From a checkpoint of a small transformer trained on Wikipedia.
Architecture: rotary positions, biases on query, key and value, capped logits.
Each number is 128 + 24 x the weight over its row's rms, rounded and kept within 0 to 255. Layers, rows and columns count from 0. The size above them is the row's rms in percent of the matrix's.

# layer 3 MLP gate, 640x160, rms 0.0968, rows 358-372, columns 0-159
size [ 94 104  92 103  93  95  98  96 107  92  92 104  94  98  98]
[[150 128 181 108 130  98 125 122 134 119 138 131 119 148 151 108 146 157 164 139 119 126  87 137 173 109 129 139 123 126 101 130  96 156 175 157 127 124 138 141 183 140 146 132 156 110 106 117 136  89 140 112 125 145 150 131 117 127 134 117 109 180 151 109 160  96 158 137 122 103 113 126 144 159 107 101 122 167 130 106 126 111 136 133  93 126 144 132  76 114 131 139 142 123 121  93 163 112 125 195 111 130 105  99 116  88 143  95 153 124 134 121  92 148  97 100 104 101 124 162 140 117 157 160  61 154 114 162 172 148 118 105  96 143 145 120  96 138 145 169  53 108 120 150 114 136 112 143 122 119 109 130 154 181 123 137 136 134  97 141]
 [ 67  98 159 114 163 160 124 107 110 136 110 105 114 125 112 151 133 177 132  96 164 117 120 143 107  82 103 140 145 142 118 144 140 130 142 121 148 134 141 125 129 119 140 169 131 160  91 124 136 133 118 139 132  93 129 138 123  96 142 148 118  66 111 118  93 121 136 154  99 103 109 197 130 155 131 160 138 136 156 153 117 134 136 113 144 144 123 120 111 107  88 157 114 133 133 140 150 122 128 180 147 137  94 135  95 141 127 120 172 133 111 140  88 157 108 108 160 122 126 112 124 119 162 160 116 139 108 176  75 144  92 112 112 132 110 131 136 117 196 126 139 109 162 151 164 125 126  94  84 132 152 145  91 131 156  72 135 122  97 110]
 [175 141 150 159 184  85 109 133 127 132 119 146 178 147 146 139 125 142  66 122 144 112 118 145 168 146 113 113 144 152 142 148 119 116 124 130 117 109 119 162 131 173 136 163 122  89 116 158 115 126 133 113  84 104 154 144  95 162 119 126 168 129 135 101 118 179 123 108 153 137 167 143 121 143 138 132 132 124 124 110 131 136 158 161  86 116 130  92 101 142 115 104 134 116 135 131 144 100 158 155 112 130 114 153 178  96 148 137 100  98 146 157 153  79 124 131 173 126 158 127 116 132 140 105 112 113 140 175 104 144 133 120 106 129 151 113 123 123 129 145 184 166 110 169 120 144 123 102 109 142 158 144 165 158 152 146 106  92 164 173]
 [123  92 108 121 105 129 130 157 117 120  66 144 127 147 127  86 140 106 141 145 156  95 109 117 145 104 130 139 143 154 137 128 152 106  79 149 141 103 125 153 139 100 168 116 127 114 129 137 111  97  89 139 142 125 115 167 135 174 144 109 156 163 103 103 157 122 156 149 103 107 182 137 131  99 145 165 169 127 144 158 111 144  82 132 106  98 101 141 111 148 130 164 172  96 139 105 132 125  98 113 137 162 118 112 146 165  83 140  95 113 178 123 100 156 154 120 151 119 141 121 149 133 140 133 165 145  87 156 149 171 125 104 117 147 143  84 122 117 106 133  79 123 161 131  97 147 124 123 134 109 130 131 153 112 119 146  88 102 110 176]
 [122 117 111 142 103 119 133 128 129 134 147  92 137 160 119 161 111 134 101 155 166 115 159 149 136 165 132 130 104 160 127 125 104  96 165 109 109 118  83 113 106 138 170 170 135 147 104 135 136 133 123  96  98 140 128 134 131 152 117  96 132 161  93 152 113  74 119 160 105 107 159 146 137  89 172 134 121  78 151 124 132 120 119 154 153 102 114 147 160 105  97 134 104 140 122  84  97 106 126  84 163 137 122 146 102 132 140 126 170 140 111 100 105 127 138 135  86 114  88 107 123 123 149 126 119 152 136 118 177 164 127 119  68  98 114 100  88  80 127 103 146 143 123 162 159 129 160 127 107 139 130 143 154 182 132 157 150 168 121 119]
 [110 135  79 137 122 128  97 162 108 135  98 151 139 150 118  92 129 109 110 128 134 126 133 151 122  98 130  87 127 142 132  82 118  90 131 114  84 112 137 105 148 185 148 167 105 125  80 155 104  90 156 141  84 133 104 136 112  99 132 206 108 137 101 129 165 101 111 124 111 113 124 118 149 147 126 114  97 115 153 135 122 129 130  85  78 110 114  99 152 155 136  93 113 118  79 154 132 140 138 107 145 143 140 129 152 113 156 132 131 121 133 146 100 109  88  81  80 191 113 138  94 129  89 121 122 166 129 141  88  96 144 114 142 119 126 139 134 132 120 102 126 106 161  97 164 133 128 111 130 136 131 143  95 146 113 125 121 110  96 103]
 [180 118 126 134 125  99 144 117 167 168 126 146 123 111  89 120  91 114 106  86 139  99 128 132 161 124  72 128 123 104 117 125  98 159 143 167 126  86  83 166 176 116 165 116 153 142 124 149 114 149 129 139 166 121 151 143 136  92 126 149  81 132 111 134 123 123 133 153 103 130  80 114 124 155 139 115 114 100 108  94 114 132 183 120  88  94 130 164 144 152 120 104 170 114 136 113 122 143 150 143 134 124 143 149 135 128  91 115  96  89 109 149  89 142 133 161 123 113 114 109 130 110 106 156 130 165 148 120 115 133 106 146 140 103 139 141 106 129 101 126 134 153 139 106 116 139 193 102 130  64 109 158 171 145 126 138 116 166 125 105]
 [104 121 144 123 152  92 141 151 176 164 132 125 105 143 111 162 144 114 141  92 133  74  85 138 125 157 159 162 109 146 123 144  97 126 126 102 136 114 130 132 121 145 111 142 134 126 117 167 161 111 120 155 114 109 119 122 149 116 155 119  99 133  95 120 121 153 124 100 110 119  91 132 106 129 111 133 146 121 105  77 152 151 138 127 124 142 114 140 130 130 120 116 153 124 112 127 103 139  98 174  98  52 139 163 140 144 171 130 148 166 158 159 112 127 149  86 181 132 146 123 147 112 120 127 121 121 156 112 136 156 141 127 200  95 143 164 136 118 144 124 115 120 109 157 116  86 135 154 151 185 180 166 122 138 113 159 117 119  88  91]
 [120 110 140 100 124 108 136 141 104  65 144 123 128 110  88 155 154 128 102 114 141 165  90  96 135 142 125 136 100 123 135  84 124 103 133  78 125 130 131 138 133 182 148 156  98 165 106 103 142 161 101 122 163 147 125 157 120  89 123 109 126 126 109 149 109 120 152 153  94 115 111 142 107 154 130  94 115 138 113 157 101 161 134 136 125 122 149 121 123 122 136 129 154 130  99 156 108 142 117 101 167 189 108 127 149 151 141 126 168 145 109 119 143  76 101 150 144 155 131 107 140 154 100 122 103 140 157 152 133 130 129 147 142  97 113 118 120 122  80 103 149 112 107  99 161 104 135 110  79 114 146 177  97 172 113 161 162 132 192 114]
 [134 112 135 139 141 171 123 184 131 188  86 138 155 125 161 120 137 136  94 131 151 168 117 124 139 167 164  76 138  97 103 116  99 141 107 109 129 141  93 117 127 161 104 126 101 194 136 142 176 124 147 130 139 137 143 149 117 145 140 112 123  88 104 109  83 138 172 155 128 131 120 158 150 130 146 125 126 103 150  73 123 106  87  99 165 166 157 106 135 104 125 106 146 125 141 134 107 141 116 143 143 139  87 124 115 152 140 107 159 181 147  98 117 127 146 140 164 128 135 132  87  92 128  96 143 124 162 110 166 122 157 120 162 141 124 101  94 146 139 121 128 175 109 155 142 140 130 129 131 131 144 117 152 178 134 139 127 152 136 135]
 [117 128 116  83 111 114 151 125 135 116 134  88 128 105 142 126 112 107  84 127 134 130 107 132 100 114 136 136 146 139 144 108 137 121 153 140 142 120 110 122 101 139 154 127 118 145 157 100 157  81 168  93 146 147 171 119 106 128 153 125 159 157 121 187 120 129 145  76 129  96 104 121  96 153 143  98  90 146  95  90 104 102 144 133  98  84  91 137 121 155 167 150  97 146 135 127  91 133 112 121 147 151 105 125 102 131 124 125 130 117 127 153 157 104  82 123 103 134  74 108 136 118 100 122 131 165 137 115  80 138 117 138 136  94 115 134 129  84  76 161 152 113 127 158 138 132 133 185 144 135 103 155 154 127 183 136  84 113 153 168]
 [ 99 134 140 126 144 133 142 114 108 140  64 148 128 149 104 103 116 136 113 114 170 120  79 135 160 111 128 155 113 148 120 107 109 153 103 166 146 134 130 134 161  94 158 140 123 178 159 110 104 167 144 156 111 147 102 135 119 100 121 118  69 164 132 113 119 155 136 149 130  93 144  80 115 106  80  81 136 132 158 160  85 132 136 131 142  99 123 132 132 120 147 133  87 141 129 125 129 109 115 131 159 136 106 118  87 109 131  89 147 124 151 106 117  85 149 143 125 134 152 131 148 120 127  95 157 152 118 175 100 140 100 153 135 119 126 122 157 189 112 108 125 111 117 127 101 127 129 122 125 167  73 124 182 149  96 142  91 119 172 125]
 [113 136 185 115 117 105 131  51 115 147 158 150 127 135 129 132 144  83  79 127 152  92 100 117 116 128 114 181 105 135 133 156 134 136 134  91 141 150 150 138 164 136 125  98 140 130 140 128 145 157 138 148 127 134 104 115 136 125 136 166 138  76 108 135 121 132 120 179 134  99 139 154 153 115 146 172 137  84 147  90 141 137  86 114 173 136 174 116 134 105 169 111  93  63 158 103 127 117 127 159 129 157 111 123 137  95 121 124 130 125 104 107 130  90 147 119 115  92 134 122 125 125 135  96 138 142 147  96  96 111  89 123 118 161 110 173 114  90 110 142 113 105 144 134  80 131 174 139 126 141 129 139 103 159 126 150 143 134 138 131]
 [105 174 117 131  94 110 143 156 119 145 104 103 110 141  60 153 122 125  85 127 100  79 119  66  77 149 151 141 109 104 136 132 141 134 136 132 113 141 112 138 114 125 124 136 127 100 109 186 120  87 161 117  86 148 144 188 139 120 136 127 134 127 143 138 138 106 153 145 131 122 142 138 133  97 137 115  98 109 102 147 149 104 157 129  90 108 145 161 126 146 184 132 136 125 160 114 112 110 133 119 158 176 163 112 117  80  99 127 166 120 115 110 135 123 126 141 115 116 146 178 117 119 114  77 123  96  99 141 119 101 168 119 125 136 121 113 105 146 132 107 138  80 107 123 166 118 142  89 132 152 117 147 141 177 153 155 123 120 122 107]
 [116 145  73 152 167 124 129 142 110 108 133 127 132 107 147  98 112 136 108 151 104  95 122 137 148 118 128 148 100 128  86 140 128 111 139 142 137 162 128 104 150 147 134 109 146  93 147 144 148 103 182  88 131  95 119 116  96 117 132 116 163  91 135 130 103 173 120 117 125  95 138 130 120 110 133 147 124 168 137  91 137 127 113  83 140 103 127 127 119 114 133 103 167 123 152 132 104 112 129 145 111 139 153 174 170 184 167 130 155 140 114 154 133 112 150 102 153 138 169 124 107 182 101 169 123 109 164 132 125 150 142 136 157 114 114 120 168 133 130 107  99 124  86 137  72 135  87  65 132 140 115 108 141 172 139 168 125 132 128  76]]
# layer 3 MLP up, 640x160, rms 0.0934, rows 358-371, columns 0-159
size [ 96 103  94 100  95  90 101  96 106  94  93 104  95  94]
[[104 112 125 112 129  88 104 151 141 149 152 114 151 181 103 105 144 124 118 161 115 151 123 121 166 140 102 108 130 122 136 164  90 130 123 113 124 200  86 131 147 155 120 124 136 104 112 103 143 141 148 137 127 119 124  88 126 113 159  83 106  90 104 111 147 144 143 133 116  92 177 164 142 150 124 146 131 129 162 120 107 121 114 104 135 165 108 128 128 200 134 121 105 121 114 153 122 124 110 114 119 149 129 118 139 122 123 144 176 142 134 117 134 157 171 137 131 128 172 124 130 108 131 117 127 146  88 108 137 122 152 113  96 125 161 104  80 137 155 159 117 107 175 121 126 130 127 127 166 157 142  98 109 154 126  54 108 194  96 131]
 [162 104 109 101 139 129 148 116 109 108  95 150 112 135 109 159 148 101 176 152 119 117 112  87 148 102 104 117 150  95 129 115 132 141 142 107 151 136 105 129 158 147 115 106 120 130 133 138 204  99 136 149 204 160  97 166 118 158 134 160 166 160 120 145 137 151 150 117 115 108 100 107 155 106 116  93 140 125 123 135 153 162 103 157 152  90 172 111  98 149 120 146 142 155 193  84 148 131  96 130 135  90 133 106 108 117  60 135 105 118 166 105 144 145 143 119 150 129 120 132 114 116 145 102 104 147 115 157 123 102 115  93 107 151 151 141 141 127 124 140 150 127  84 123 171 154 137 164 143 123 114 127 104 133 131 140 139 138 113 117]
 [177 104 175 109 151 155 103  81 121 146 137 144  88 136 130  68 154 114 118 101 150 148 140 127 128 150 127 149 111 138 126 114 151 116 133 149 110 109 100 138 131 139 123 166 152 134 118 100 151 147 170  81  97 188 115 125 136 145 140 160 102 104 117  90 143 180  94 141 115 109 137  96  87 135 172 137 130  93 157 126 100 145 111 113  89 120  93 108 110 125 136 130 133 112 160 154 140 158 177 130 117 140 123 143 108 154 100 113 129 123 138  98 129 149  84  83 116 193 141 109 130 154 164 150 109 110 118  98 121 109 131 118 111 111 130 146  91 119 162 119 145 156 156 172 118 131 147 141 155 109 132 173 127 123 110 135 150 113 144 144]
 [108 179 163 147 138 103 126 166 118 113 118 117  85 116 137 119  97 141 161 134 129 123 100 102 131  87  86 138  92 138 107 131 130 126 121  94 109 115 117 121 153 216 140 137 116 122 122 104 135 122  88 139 144 172 156 131 143 132 129 132 135 147 128 204 127 124 163 114 110  84 142 143 167 123 168 134 117 139 114 120  93 126  85 150 112 148 147 140 139  82 118 138 148 115 141 120 188 163  92 103  83 149 155 120 113 128 148  89 117 125 111 137 115 135  89 159 113 106 149 129 156 149 131 119 118 146 130 127 132  46 140 130 100 118 102 145 155 116 105 116 146 149 123 120 178 135 118 150 116 122 114 134 130 140 152 113 118 126 122  93]
 [129 130 130 105 137 143  94 155 144 122 110  91 133 153  68 112 102 156 114 146 121 135 130 136 142  98 145 114 102 101 146 111 109  90 171 118 126 138 116 169 127 121 172 123 126 123  98  94  89 123 181 130 116 148 158  98 192 140 153 157 162 123 115 121 171  95 151 112  89 142 135 157 138  79 120  83  89 104 172 117 104 151 118 101 131 121 162 134  96 127 145 143 150 198 103 135 158 129 146  90 141 109 120 117 154 135 163 130 154 159 126 161 131 103 141 112 117 137 124 147 137  90 106 114 114 131 142  89 108  95 135 150 107 129 153 113 114 118 135 126 118 140 186 108 147 111 109 140 137 120 143  95 149 115 115 109 127 153  87 123]
 [158 151 109 163 122 181 155 116 123 124 108 125 147 136 116 132 116 129 112 112 118  75 140 148 125 152 100  73 143 129 141 115 142 119 134 126 126 124 155 107 125 136 119 133 126 114 116 124 114 117 123  92  78 118 143 134 133 158 155 154  92 175 162 151 165 140 109  90 149  96 141 135 123 108 197 131 105 130 119 157  77 104 125 103 139 125 155 144 145 133 170  71 100 111 153 131 110 120  79 104 147 104 162 116 109 107 114 133 150 110 107  87 148 113 110 158 168  79 134  83 110 153 134 140 140  92 126 172 123 134 136 114  92 158 100 109 172 143 129 115 125 101 129  82 123 121 149 121 148  92 170 155 131 109 147 106 138 103 148 128]
 [141 125 152 116 103 128 134 152 130  68 109 161 145  84 132 130  92  87 140  85 115 156 150 113  82  97 138 110 144 124 102 115 142 143 135 115 102 107 148 156 110 163 147 176 150 141 151 137 158 141 126 108 114  81 176 106 135 138 154  97 117 121 136 108 106 131 122  90 140 146 148  97 110 185 147 126  96 138 124 141 125 135 115 126 131 130 110 143 108 197 105  96 132 156 145 154 158  94  98 118 155 145 116 107 122 136 125 109 139 126 139 122 112 154 160 139 125  79 144 129 166 121 164 105 127 123 146 159 121 153  93 106 153 116 117 174 115 114 155 131 109 157 115  55 158 109 140 137 122 157 126  83 142  94 106 145 122 114 156 130]
 [148 120  88 193 159 128 105 133 119 140 121 156 128 134 106 128 131 161 114 172 139 144 118 100 104 141  86 160 148 136 139 147 156 102 124 119 100 140 159  97 146 158 158 118  73 158 115 121 118 112 136 171 139 112 146 148  96 101 143 107  99 137 121 131  81 131 153 141 133 143 104 106  95 120 171 161 151 133 135 166 128 151 120 147 138 136 185 169 122 187 149 121 127  93  73 175 157 104 141 118 145 141 117 146 138 142 172 117 141 107 146 128 151 135 115 114 158 126 132  73  99 123 102 144 135 151 134 145 125 115 111 129 123 127 122 113  84 162 120 159 124 114 145 148 147 102 133 173 134 113  94 113  85 110 118 116 139 166 117  95]
 [189 121 116 109 154 123 166 119 119 133 131 118 143 159 179 145 170 118 116 143 105 124 140 170 162 158 118 106 112 145 104 139 117 109 115 121 164 118 162 161 120 131 142 130 120 118 136  84 135  86 120 125 205 156 116 153 151 108 143 121  97 167 140 142 144 123 101 152 128 110 134 140 148 126 121  77 151 143 133 141 120 121 116 114 115 155 110 100 137 134 131 157 127 130 105 138 146 149 153 100 114 138 128  86 108 150 131 110 171 148 146 149 144 134 127 111 121 129 171 150 140 171 128 112 141 143 114 127  95 127 174 128 123  91 147 125 172 151  43 107 149  84 134 124 141  88 160 104 149 154 144 113 142 162  72 144 126 132 136 154]
 [103 139 119 110 143 110 122 116 118 105 117 162 147  98  94 162 105  98 115 126 109 151  90 152 149 120 133 153 154  85 134 127 122 162 133 133 112 141 121 162 104 143 146  99 142 145 146 125 104 139  77 127 140 104 106  98 106 142 109 144 128  89 116 119 151 129 162 131 115 140 102 137 151 144 143 103  92  82 114 163 102 119 119 141 148 119 133 132 116 142 165  95 153 145 159 159  84 169  93 152 126 121 141 143 113 151 121 125 109 115 126 169 141  88 157 101  86 146  79 141  90 130 143 122 135 123 121 141 141 138 108 172 127 124 118 141 149 156 175 146  81 105 116  95  98 180 120 158 116 137 113 103 153 131 142  80 171 148  52 136]
 [150 134 130 161 155 178 130 113 131 127  87 178 124 125 143 146 126 135 120 146 140 133 118 114 104 111 127 165 141 131 121 162 105 110 121 107 138 119 136 113 132 196  75 113 132 191 183 104 155 149 118 117 161 127 127  88 119 140 116 103 112 122 124 158 122 119  92  89  85 117 128 121 122 111 173 154 179 146 103 140 109 141 113 129 116 131 166 115 112 152 103  88 120 103 120  83 104 132 167 154 122 140 111 157 142 155 124 118 116  86 117 159 130 136 117 117 120 129 138 109 106 153 134 101 110 121 126 131 140 127 129 111 100 117  79 150  89 115 132 128 179 123 111 156 139 113  69 171 152  94 119  85 152 107 120  99 127 145 153  89]
 [114 160 125 125 126 133 115 125 134 111 174 174 117 179 124 127 161 155 130  93 156 124 113 118 135 118 151 146 104 152 141 169 110 140 123 132 130 126 117 122 137 107 131 107 166  99 126 120 170 114 158 166 114 172 151 160 117  99 143 159 133 116 164  98 144 126 122 135 141  78 138 124 184  94  95 141 143 146 122 121 139 157 111 136 117 126 118 154 149 134 129 115 163 146 141 178  72 141 125 154 116 105 162 127  61 107 154 160  96 133 127  83  99 118 121 162 159  89 128 105 120 156 139 131 145 146 107 111 127 138 111  80  83 156 133 137 123 133  86  98 113 106  96 141 132 125 133 160 175 174 133 112 114 154 113 170 119 127 138 106]
 [116  91 134 150 181 133 104 139 137 139 105 102 114 156 149 157 131 148 177 123 139 118 111  97 121 160  72 133  99 131 116 161 111 131  99  91 127 152 154 131 120 131 146 151 106 130 145 122  92 159 125  99 121 120 139 158 186 115 153  94 124 137  99 131  92 140 169 153 124 112 165 129 112 155 140  82 187 118 126  88 100 127 149 141 125 122 147 159 131 133 116 149 149 156 119 194 129  99 117 154 141 132 127 107 125 163 126 136 122 131 149 149  82 153 112 125 100 116 131 123 139 178 112 122 141 107 161 105 125 148 151 153 168 146 137 129 145 160 132 115 125 100 144  95 110  68 142  74 117 118  98 180 110 126 143 142 100 111 134 129]
 [146  87 109 186 133 146 103 153  82 114 119 164 103  98 132 129 166  81 142  82 155 102 149 124 128 132 128 150 120 104 137 128 117 138 149 146 108 201 138 133 128 158 139 124 133 151 121  81 142  99 119 108 101 137 112 135 123 119 162 148 100  95 148 140 152  81 125 106  70 107 164 140 144 153 141 137  86 136 108 113  93 127 143 133 108  94  74 116 129 103 158 152 137 124 133 122 108 133 147 139  68  77  98 139 123 154 157 149  90 139 116 167 124 105  95 106  88 123 132 104 130 126 131 148  92 106 119 120 118 119 115 135 136 125 146 155  98 130 110 100 155 130 111 130 126 104 165 153 109  86  95 142 119 110 100 146 138 108 132 141]]
# layer 3 MLP down (transposed), 640x160, rms 0.086, rows 358-371, columns 0-159
size [ 97  99  94 104  96  90 102  97 101  94  93 101  97  97]
[[113 164 117 123 137 107 118  85 129  97 131 126 148 133 166  97 145 142 136  83  90  85 164 114  99 155 175 126 140 133 157 100  85 103  92 138 140 141 105 156 134 116  60 114 132  83 121 181 118 169 126 166 120 118 135 149 145 166 110 139  98 127 147 167  96 145 120 101 130 132 133 146 147  88 153 117 123  84 165 123 137 126 120 156 171 130 122 138 144 133  98 121 132  95  98 157 168 116 139 126 117 149 104 120 117 144 157 102 136 171 155 105 103 121 115 133 120 143 111 103 106 135 123 165 154 148 133 115 114 143 108 106  76 126 109 104 154 102 154 115 144 136 104 109 133 168 121 115 119 116 171 125 121 135 167  92 109 168  95 135]
 [ 97 115 155 148 109 194 157  90 178 101 119 138  78 132 129  84  91 132 114 125 142 144 134 124 146 178 137 140 116 156  95 127 165 134  96 139 107 115  75 170 125 156  94 103 126 137 133 129 111 130 110 108 106 125 134 141  97 113 128 152 140 168 152 155 183 137 143 106  81 151 138 109 101  51 125 135 125 152 128 147 157 120 147 114 104  91 163 134 140 122 109 151 107 167 148 123 110  94 113  78 109 115 140 129  88 130 116  81 127 116 118 165 100 132 150 127 137 159 110 153 128 132 125 142 112 110 128 136 172 107 125 131 154 140 140 118 110 154 109 103 159 122 125 129 117 137 143 143 121 109 156  90 121 108 136 179 137 146 136 112]
 [105 121 115 109 150 155 139 110 123 141 101 111  95 136 131 141 169 119  87 168 133 115 159 162 165 129  91  98 153 135 155 170 156 123  93 113 101 150  74 156 110 163  71 155  96 111 136 137 113 143 149 134 125 134 151 113 134 148 109 128 131 130 134 101 144 139 121 121 103 114 142 176 137 123 128 126 117 149 155 128 105 107 130 109 128  96 114 104 103 152 141 158 161 140 110  98 138 121 122 159 166 123 170 120 128 126 152 146  86 109 150 131 116 153 108 114 139 169 160 114  98 138 122 132 157 106 163 112 158 168 154  78 129  78 135 129 150 165 144 141 112 109 101 105  93 152 155 106 142 134 145  99 170  91  84 133 186 140 137 100]
 [117 127 133 139 166 171 112 148 102 122 111 141 158 110 133 137 131  99 152 125 116  99  89 156 148 153 137  89 124 135 151 133 159 139 145 143 149 135 128 130 129 158 111 133 110  95  90 138 122 140 109 180 136 146  95 118  96 169 146 153 131  90  97  97 156 169 176 143 168 130 109 141 148  99 155 101 146 116 150 139 157  97 127 122 113 142 111 134  87 133 139  87 132 144 109 128 134  76 157 117 132 100 157 139  90 124 150 123 113 126 124 151 184 116 115 112 134 149  98 148 116 132 167 119 167 100 151 145  92 109 158 141  96 143 150 133 124 115 158 155 101 109 171 121 130 116 122 148  88 130 142 113 110 203 149 131 125 158 124  67]
 [103 128 119 129 123 125 116  87 158 137 160 138 122 167  67 146 153 161 134 132 173 116 129 153 129  55 120 109  94 164 116 159 129 118 143  81 111 109  96 141  91 140 138 117 133 128 135 107 153 130 127 184  73 114 131 115 116  81 125 132 143 112 115  79 109 105 126 131 140 139 116 124 110 122 129 178 164 129 131 101 130 144 114 173 145 130 111 109 123 147 133 158 114 127 142  84 100 126 151 149 145 126 127 117 125 122 161 112 123 156 131 117 155 174 135 101 149 134 126 125 106  96 140 122 194 105 155 126 131 160  99 167 118 127 125 124 124 104 140 139 147  81 128 116 111 171 140 129  74 141 116 117 126 178 104 163 115 102 114  90]
 [115 131  93 107 118 163 133 101 138 122 120 111 140 142 125 142 143 149 123 126 101  74 132 103 109 105 136 103  94 125 149 149 114 117 165 141 120 115 145 137 162 135  68 123 140 110 117 136 116 122 166 135 130 151 153 171 134 155 101 115 172 150 176 100 135 166 172 120 107 125 113 138 150 126 105  68  90 124 133 149 112 132 126  89 136 147 143 103 113 120 152 167 129  89 126  67 103 149 124 136 137 135 115 135 108 172 183 122 121 102 155 132 151 151 156 111 145 132 142 138 106 126 173 114 164  92 142 144 131 123  90 184 124 129 140  98 111 160 157  84 101 146 114 101 109 124 130  61 125 109 144 138 108 150 148 103 106 148 138 116]
 [137 110 134 139 124 145 119 132 135 119 135 173 110 117 129 129 139 159 185 119 148 104 134 115 128  61  96  96 162 161  38 119 133 172  85 138 128 133 158 127 124 120 109 115 122 133 110 102 127 146 150 192 136 140 160 146 125 109 106  90 126  99 197 110 131 160 145 150 120 141 125 145 137 116 101 117 157 151 121 123 140 121 163 153 122 128 104 127 108 145 108  94 120 137 142 130 129 174 123 128 118 133 153 131 119 135 117  97 122 145 127 123  97 133 149 152 105 142 119 137 165 120 129 118 123 182 112 145  95 128 113 114 113  86 149 105 122 115  92 143 158 103  78 108  96 137 163  99 142 153 109 120 144 191 167 141 160 135 122 130]
 [131 137 154 113 110 110 102 120 144 135 106 109 114 130 145 104 100 124 128 122 109 126 148 162 121 140 151 160 136 146 133 145  81 101 136  82 126 135 100 138 135 105  94 132 141 148  99 110 115 102 126 111 120 170 118 159 192  58 113 145 125 158 104  93 175  81 106 127 122 138 119 126 166 103 142 135 108 118 142 135 159 153 148 148 119 118 102 131 165 124 143  99 112 136 127 115 143 124 117 119 154 159 123 145 124  86 134 142 115  94 137 160  95  86 101 179 128 116 117 125 129  97 110 143 154 151 110  98 148 109 107 156 160 124 124 219 119  90 157  94 145 128 128 134 142 121  85 131 164 164 134 143 112 141  91 136 148  95  90 134]
 [191 141 156 137  89 123 161 177  91 137  99 110 133 152 132 102 108 126 130 117 134 102 113  94 126 146 135 125 135 102 125  79 123 121 126 123 110 142 161 122 140 125  86  81 172 135 174 121 151 123 110 116 100 131 131 143 140 141 135 185 146 123 167 125 151 122 103 151 117  83  95 128 141 100 141 114 126 141 107  89 120  99 160 162 144 158 104 143 136 138  89  93 139 127 135 102 183 141 146 129 137 127 106 164 193 112 113 110 142 139 191  99 138 128 150  90 154 108 137  78 136 133 110 145  84 111 111 103 144 140 146 133 126 127 111 140 139 150 183 146 176 146 119  88 123 125 127 125 121 107 144 113 118 116 143 138 148 112 132 106]
 [ 92 131 122 130 156 141 119 144 132 120 106 132 159 120 134 136 126 158 138 127 116 156 152 125 143 150 110 116 122 120 151 122 100 129 100  55 117 153 112 166 155 131 159 132 139 149  93 103 166 154 114 128  88 139 134 115 112 165 116 147  87 144  78  95 129 130 164 119 153 124 123 112 120 165 144 120 179 113 126 114 141 122 122 132 156 127 133  99 137 127 119 170 109 164 109 164 139 135 106 127 113 113 141 133 122 128 127 162 111 132 115 130 108 142 162 117 174  99  92 120  81  98 176 116  77 125 125  86 115 157 131 136 142 130 114  81 150 130 108 120 170 114 100 181 172 147 141 137 101 146 154 150 135  51  79 109 129  99 139 136]
 [115 107 127 154  94 118  81 111 142 118 127  97 133 135 164 149 164 109 101 103 158 128 148 107  99 109 160 111 152 127 126 155 146  97 138 131 150 135 136 145 141 151 120 145  99 144 133 116 111 168 150 111 144 101 138 123 159 149 140 143 196 135 160 152 107 118 113 138 184 107 118 104 135 178 150 135 176 151 148  76 127 150 146 136 154 106 128 164 115 126 171 157 132 126 179 122 134 131 105 156 109  95  69  81  84 112 107 168 159  95 125 119 133 116  66 131  84 105 136 105 134 167 142 141 103 136 112 129 118 121 143 112 113 151 112 126 127 123  97 164 137 135 127 134 136 148 142 173 173 124 127 135 149 140 146 115 110 115 103 148]
 [153 118 102 120 135  85 108 168 153 156 148  96  93 122 143 179 142  92  92 143  86 134 130 153 110 180 112 145 140 150 146 113 154 125 101 140 115 144 142 131  98 142 114 126 104  98 140 142 152 115 154 115 123 154 117 102 118 159 133 151 136 128 149 105  96 124 169 117 122  83 159 109 165 165 123 164 107 104  98 121 141 165 128 117 118 107 132 151 122 134  90 168 138 127 121 157 153 102  90 125 109 130 124 143 144 137 124 114 111 138 102 161  96 157 104 128 150 105 113  94 126 134  72 104 202 178 146 121 153 131 100 161 112 102 161  98 129 107  97 102 125 156 119 142 119 111  89 120 150  89 126 157 111 124 170 141 103 136 126 143]
 [115 135 171 110 117 154 123 103 160 141  99 131 141 138 100 108  97 128 127 167 119 138 115 115 170 140 191 144 113 121 141 161 127 127 150  94 152 129 140 106 120 134 126 123 139  90 139 142 159 131 105 128 164 116 167 103 179 141 126 103 173 109 116 153  78 126 114 151 102 155 101 125  76 153 132 159 175 144  84 112 102 108 141  90 158 149 170 144 111 105 139 118 115 133 135  89 137 142 124 126 168 150 114  96 160 101 143  94 126  96 138 133 117 150 132 173 125  94  91 116 127 117 153  89 147  93 120 124 138 161  77 157 119 110 115 134 128 113 145 130 154 125 144 153  93 151 104 145 145 114 110 159 123 113  73 129  88 145 144 140]
 [ 99 104  95 153 113 130 149 153 168 137 127  95 152  80 143 125 181 119 107 154 165 167 155 138 127 132 152 126  80 110 125 114 137  79 106 133 106 135 159 130 185 112 176 102 137 120 106 107 127 122 151  98 143 157  77 160 118 123 133 127 115 101 148 119 122 142 151 139  70 137 133 112  96 134 147 147 165 144 130 108 139 160  58 147 110 112 102 125 102 132 147 123 123 141 108 134 136 115 115  95 196 146 130  74 160 119 135 119 153  89 154 127 147 136 121 121 164 133 156 139 103 129 139 143  78 127 106 147 138 157 149 154 134 117 142 162 119 137 156 143 120 131 133 165 101 148 137 115 140 136 142 146 167 103 152 143 108 140 114 151]]